config.toml
n_kv_head = 8
norm_place = "pre"
init = "normal"
init_std_qkv = 0.0236
init_std_o = 0.0059
lr_mult_down = 0.7
schedule = "wsd"
final_lr_fraction = 0.0
Each number is 128 + 32 x the weight over its row's rms, rounded and kept within 0 to 255. Layers, rows and columns count from 0. Numbers have three digits each. The size before them is the row's rms in percent of the matrix's.

# up: layer 3 MLP up, 3072x768, rms 0.0784, rows 2851-2875, columns 512-639
# down: layer 3 MLP down (transposed), 3072x768, rms 0.0286, rows 2851-2874, columns 512-639
up2851 093:113076115104195130083144133103073148181052104152109112143090126089116123098158180098121100104131111098117151151085131200113124128102139145134137147112122139065103118136070100104137111162150103116113131137095159137149146128137092116106092153189115148122162112094145187139099172131132140101088063103131147082130154127148141108107086132103145093162095126130108096112134118145144148127099
down2851 094:118081162144138152107085105077142080136162067161094130134181112057110157162111199125143151125171135102142088145044139147162092162119096147126070116119051143100069111082126131108155117146086167181106088121088135078075111100083147140122163093129117119088132149155160107138153109116162146161158138099181138153137125120138111127077126107176129128151113142088152213112120138089108171140094
up2852 099:123156075135104095127115178155137120029134119109128179075119111145151107138200111120128129086075152121112139117082120132155115121141203131062162156114126085184059114107104179094133123171181102106140150156130127159132088099138144173148135093175107168141131101182137121128194136126124133122139145059106109135151123071132149062080128108115153182121106119103121119156118095134081136159118
down2852 096:143085141091147145141125138091094158098097159140051135045124099123173183091171110133049117135118139119156158081140067128125131128118141130115160163083146168217062114125117098088086035131169134142099145144096155099123120136163119076122061148091126148160084207179118110176140098135155111232121129147172115140175158073108187128079158069134127121120132161122079183129103150087165099095093
up2853 101:139112165186143104105152114113133127131075165140154120107138103119153089121123129097122127145145171108159107130145132162140096060128212105148115116130082166148195143106142104135073106120094191150140102072122115157120111109098052120078165079230103119128141137103117170086119114156146144112148068108192118149119153141166135139088191115155145146127113181185087096141100133125109106173099
down2853 102:121140184096125123145107130106115139124142063108199152137137100137113127105157132150127082086124158133106149106126099114128151127156146109141173135194131113119146117169121101096100143089133141126166124088085110168113104080142142116107189140174087063101134131070150135192074129146089139083174088127075121144125121092144155059085150074168157195132163116123104163146115110099131137186108
up2854 097:102142150153136109197138160122142116117150104137138141127128079142174100147174086157146139036088161152127148111117134141083090117125207127142150085128130163152154166128106126111154101148145140082137142147148096115139123121130159125096150151085083172129129143096177107098161234107156100098138103127158159127113158090160115152087135138204050078170135114211200110142137150124121086105117
down2854 101:111117115081196125162052226092133169126118147184039100111114124155120160207069077106104176128146147124157126143130111084090142090138138120154106142106149075120141113094141083135093182124133173165113121132125119113154146127132106123139083121063126092147161104140106126115065104110135215117058120112167144098142077172195096129108169062101192120139087108126176108115137122111069080139112
up2855 101:156188127097075171105225162112104149151154170120113162113128134162081129154093080099081102130148080081096130113121210057184116049101165153120174111129112119104204137143055145105143117134105107150135135147120109161170129137096122075130112115100107128092151116157097096125112171129130129145094074121119150159127067159176100088105171105121093172093090149121154068191150128125124143173119
down2855 104:130125157073140135195157131129061045076140099084088126147120067156136159166125140086192117139154166102190148155121140172139128092157133169124109129191109200086143112171184134161119084144099102052077122141093102115099108092155120215116106123170112093127142143147123129172140107141127104094087119065185126176109166146106120167090161108071152079093153132162093150137103081089119161069166
up2856 094:105108126091112104121079169124125138116129184097160140073083067117141125115134114169131178129148126139154103157151140083087110165136165108113101185092111146113126228100102113099088153110125108148110088105093144106142109190110085111166110156134115110139114120211165129070114182112069145158141077170136110185171152115102180121135203161135146201114182164145103113094061083120133068124136
down2856 097:141113147117138152160158123099122165179084144134146122170115176096101105194157160118123135132129149099145085120144150126120125129147174187150135121080096078087153139120153129087121087173142150134131146070150100164124135130082149123136163163096159178205128151104113176079144110122158118072159185115111141128218142138159137188113140046143147107078218051185153158079104145121148134169172
up2857 103:086108136124142116132141101153155081161110140098142121140162127168122139117132092144142164169122162138174180071119160124150107124106121159124126147106092154093190156114210107147126176138098147153178113170068085081172030160110117079174107115151082159149192129133113147087095183132097089144149159142119109077118120084126077132144130126081062111124160173102103116099097153168105127058165
down2857 105:117101126153157177144119131120097137131085130163193074166097185184178088115150150082153101140205151152138183094115141127123090125111110105149115156080134165130110096136127139128142098146156143130103156149208090150128149172104137134121143125106143146140145131147132147080172154116129117175121155113141053099174104126136160152195103158092083164166188130105130130156092104115129198107130
up2858 094:077126108090069184104171125104106150138156140101170083107174148116132145118133171147133170134149161193136130131093134073131153173109131131116125087159165142102115157131088114140159070130084118160133137145142113158144112099165176086081139110174116073123071078198173059091127106162131104142128052122112087097117093146104096150090082120170185167100129119180148147146139190148063132131185
down2858 096:148137153115123089177101153154143126083168135119083129062104119118160114148141133165109139051133089115152120142083061193132172136120140198122131028186120143130072188100148076141146128092156113178153095105109175152106088141156131144152120121181143144172090172186142166151105124123144075202177099126078164146124167120168199168120085150095128110078158125131212129111146076133147128168128
up2859 098:112092132087105106125084123070123133177126150064158119121173102139108161134141179118126141072071066147140095151079090147114147145116135158134088136068168100125099123152102121081165087099143132070126153125078198146140163072085157157120129159115145147120135158126067149160111096155108135153138124096095188151126127073110136130168092134062112141138105101110132171112105131113143111188113
down2859 090:094150110120132104202090132100115051108127154093153101117164158106096145137112136137113103165150097153078124142137121163158114113167144170150147151161106172085176068093106137114138202160109076148125181138107120167102108107141099098146169106104181087165103115141110127083159120108138133119133208059152107052117116144084109179116170178162161162124124110079117113153146143109102118112140
up2860 089:143141095113141094147125170159087157125148165154119091154114133115121150116154195085159083146127112142120155164090205151082134128090127133151076174096120095182115213083135135139083105102115136151115160153157065193108104083131128153144120126189165084078106095140155148061173177147108116153142091129096104132173126120126130081147134124188101140069151142135109119178095147106103164108107
down2860 090:118210079095088100132142134122077067127105088055143131138085113119118116094139095170114093148097126129139121117123112130134120106145127147104138067122106119177087096095170113136186145092128096183118024103132131078096114171095139150190105085120115144144136110223106056125106118105117129151107151086151146135188120098179145082156118149109106127126079101169158058175102110119132121036092
up2861 096:137129136152169071164159175134147115119107165159126180178132096154148155141128149144112088154108127200126058117128167132065130100155105150115113109122155125125099143113099142088122130158165130136113195187134107060129160110083084155161094097109119116124118145149179135114107143160118121131160135150139118160067114128200143103123094065111122100134150162095134115167072152154169080146156
down2861 096:196139097163140099100166105094101239176147175077124089176164107080120110090138129130117109077132165202115089123140091151148118160160095088124091158161075078139147063112121126137140115046130101082088096199190119150128094133109143140150185062119109100122223182112124128171147124121127109167140160116125145120147159151133118155127154153085098109144132216142123144158105138161145117082111
up2862 097:115215124134147099087094157108161081109118145131093174151129097182090153139121139151127066169108043173155194099145061071129073147089149166137094130082129096084118098173136118139108162103163165167187131132211065190128176156124086199091147066173146148079152105035125145076134124129116118148172166114113110194163191101184128112174133087169093157116081137141160097124115089190135155144100
down2862 099:118134121155183152125146037098131176160122150137117101155156089100115128138144131125109129133108146142109116125103107119138193101099126147090152139111156077112159132149143146142130103144171147065075160064133082112093133112135099111187112169116162170169157163106160102142206169143132109092161096149055186113119126123109110137080128086071073152114161188148138103108148138194110139107122
up2863 104:129145145151142079074142112097173098121134130083116134163086139159117142077125072135116077108096174094106103141167087070114124148141135127191127162119137129077104176114157091127159147129093111122197191164129142140142117098095136066106119107104121170149143127177134186155124108152122120135210141162069102135135180079180154096108145092091090114129188162122162133161141144133166120078145
down2863 102:111126176115198120117138127083137088073147156108157148157082157096118135169153095087140056132142144073105152134200118074098107127138164156167112195172138131163116163109106117144107111176151102139128181128079116160148075129101115160141129060086166127192127137084103080159137085085160126115107207114115136165071131141144172156128162114161117137100125132154161095090109184109192144091145
up2864 106:095146122106146149076146136124167118051089104139159148135164162130149119097133199158128170149096148140109141126153121153119122117166046145226120108135087142157076129127078145129183153104077150146122129096083097139115083192119086173164145081153107122093117096106135147103121133171154123140166124135153120199142128139136112181153115144108090118096147086114067108143118097099124098142079
down2864 100:106143092100138146071142169179148151171119079112136121129099078177108152070141137150120138125049186185127105133091128126157094065145129149089145124153140164098139063118142108198156103094046090090132160101094124124109157111107092113146119128128137128144226123139104195137117144086079187128076082144127108124125148119106099152143152157154184135142101110130134144152126129073135178154097
up2865 100:126087141082145061118203161116145115118125190106144165118144161137124145171158215127129149140109109130109100132167174111120126106104147140120192174164114138070185100118164075094178150130115133165128117125121153140129074134157160135122173169162119098135134124173128110099174176100134123150119165118131150197122137183112143090105193178110112119159185117176138089150036143141063084174195
down2865 091:157130099118122103130172129143134124139100102175136081151139120162112143143150151115130075087168079099128109108137193115127117128060172086125108087134104139172146148103141132155194171145118082155095119129069124108142148191152088151131128126145103077174123117100132108133178108101108145166143164146133154099116204086123143086119125137129170140148157149139099164133206155111130157137182
up2866 096:154045147161091085104097148070173114157124155113131078144152150096135134081154104078114124146132186168181156095185161142159137171125136114124156089135099125104169116117128152106156081138147176160154177116105151063110137141082156139120085153141150152155164158131034204117078109142107118120095158110100151090134067058071166138125141142142115118103113098107138098137116120091114130114127
down2866 096:152154121136124158138156107146097144145118118143103123142084168073114101127167064113145139156104107157159106174091124151126103111141142137146101125141157136143146117101151165156211154112142145105103076151127080133158067118158090084183093078157077111090121094085153174160119151091121107160154106099070119138167105148118064130131145091081111122221132071125108156189077121142112104118105
up2867 108:119087088155110094136086116190072182136150145171082132068158174201107088158137127113096172156091065168151137135166126156123106071088121126153133112109118109085134109143138168153101077106144194108185133158136154108146103186176070164138137114114118126107106100103082136098130157103070141147176120025090091159107165153110141180133168179104010189085149091095104138141122112132073193082134
down2867 110:175110156097115132123107109144111083167125103158162081134122156060098127156094163136142158112120102196120156152151120182137114146097127161085091118144092124098136113110088147091094136115176124128132110151099155138111129053104134143071076114094172060134122106151163091091162202098107160110128170135155138114117121145146159151178136077180106079106126123136128128152120099109145129122096
up2868 102:172111196151149127131166113101098148104151172194168125151128093098095093064127037155095116148097138142030139150132166124132102140114140103102147103103134107169238118115090114175144084121132175062090105180122065149164109130193117130148049109185089064182128117086073089099105080092173113176111181169131115134074168170117134108105123195162129164106072111127074217098096147168134124171169
down2868 099:148130153098135112086170120169193173124158121119146080131170132131129109185112092172078121212072122160160131098143140095117064153044165112137179094118077105096164107121121125175174136144163154094118163088111160108179098132163157135138089225155156134152171131150133133100145133177117119094069133165176147205131170133184120155161123125106128138146118093119114118136129138147167162130094
up2869 134:154099071177127120149118119111143154135131147121113114085126118113164121152120146173127153145117151194172107101097207101125137116122129099107152154142120111106136160062207130116133110106139154154140123126128132195110120116117112070142135114118113089124123122153077171144044128141109106135135197127123113186162150172176091162173126154093144143177161117211083137101114131169119141099108
down2869 114:129135133166129127167090099146099169145087119104044123088134128133171166165154191148098050123061149157150096131098215137104188109121150072091125122114156088109097150105156138129116100088092188137132110157124126080085161106097126124116141085101163137091140142135085049146102078151155117133085166137110155156153110127192129141070130140123141147120167193127074158138076123158160179094114
up2870 095:146106118123123149121096137070143138114149162126136060125149146203179088180112076147093099126164123126108147170080098120099100115118079119160119178061134079109110133156085182129115127086145119106135104128122177138085097094139140147088105105129128144171077121159117157103140060128147102142179166119126131127136158124111139120116144066109131105140146096113140128120102099082157115155162
down2870 096:077108159133154131124159228164166131128100098117135131128110117119135119118134128150181112103134121167088099175150144115177146118115155154116095146142120126138108145113113104127082105134177083169132171106130113128123141129111134107122124112085092088110142100098132161163179086143101132185116079121080178118168089153133108111125166128102161091121127142052163154136143147090133098206116
up2871 109:123099112098103121097130125111169085106151141141089168129093127102176140114137137104168127158166123182151190076118151190197154127046128157171163161139142115134123156106196127153141110117105135136173174135165119136144115085146114167109100150134168162099100120164086106163140181101140096124139122126146113142079113134167115201178150141104098129124102106158098085192144120142164092152107
down2871 111:171145155139148141108136080154171085135139192117137149168092117148089122083146086111062075134091097135145128139159114165082121124119116169127061181107128120114148132160099133104130125119108157132078152088083137089181132068115109121121107140140157180116154148147183100137146137100095101107117144144097079142135122150106052189142121131126161125127106122150102098165163209099112126167158
up2872 093:112098172195160154110119112101049155153127135098126137066056136137188080054138077120086155165145138102097146162122155156132102129130245141113151158153128085136107132118137152102232081108142137121161159109117114107172153128150162104147105154132108124134153179145113135206110085127093153159074153101119137129101190140187121095128175123131151183132155222152041100120111112183139124161119
down2872 084:154105155104114138159123102166110124149147077179198148126080098110215200077155190128151118117097133081076144093128108128151180126216172148043109165129100170108138067151172191116146105082086118123092154158107145073156109150100125188149131147094126125147150124148112160160131124114086147207106114158146128110113138176120171135190176129191134150154148063122179150105124140172082120113097
up2873 094:138104166115126150132116146132032152140126144116130109186127158176120135104142161133181158151137134232138137097123122150161084149107119133197083049127152119147101127145116098128182078087110091084116126148097110108162100119124095125123076116090069097080145049126173074122144098122145132138151074222121152056069108060082148097175132117114124125115187105098141117174130170133122111157198
down2873 093:141141109132135096118087156119171144086163077122174167138140113052137142196104143161133099175121121126095165182149119145152131098098055158117149136116141130156149115147105132061066116131156125192093081156116167124077122102074109152134167237149117162133214141154160154076093102129056095096146159120132127143164143122177178106171173144175126123124046093166141153104121090144165119128175
up2874 097:123088155182116134130162126124113131105139149169168170173150106156146235143121070157103094102097119142176168162084171141101118202143166139196121113120110139172180107176111088148159108092101255133151125108086136122102101076098159142170124115103205152059063227090143092166155184134122123158137106144101168106184166119086168157099148183153094143082079129165134165137175153113087122109108
down2874 097:115070153182154113127138138098118167132113137131099147055130112128157139127148152140141117071159061110142133076145189150102130147107130127126104132130128149158132123079092055092113161098195132103055149155152186091165127108165120189154091075100157101068118111148197086142121088084125150144100126121129150094108156111119056112139114098036157173143177122087099097165080142133085163116116
up2875 105:117154163148124175147115136131150104126150133120090145097154121153088148106100103148124072097190117222098131154126156112114190101145094067167121128047142137121211096100120138173127114156079110186102109071117109153154174181022139127127181123165145156116176096120097109139130105098091163217104160104074228115131158132073116110116091157115174151143112079105172114110070110111163135137107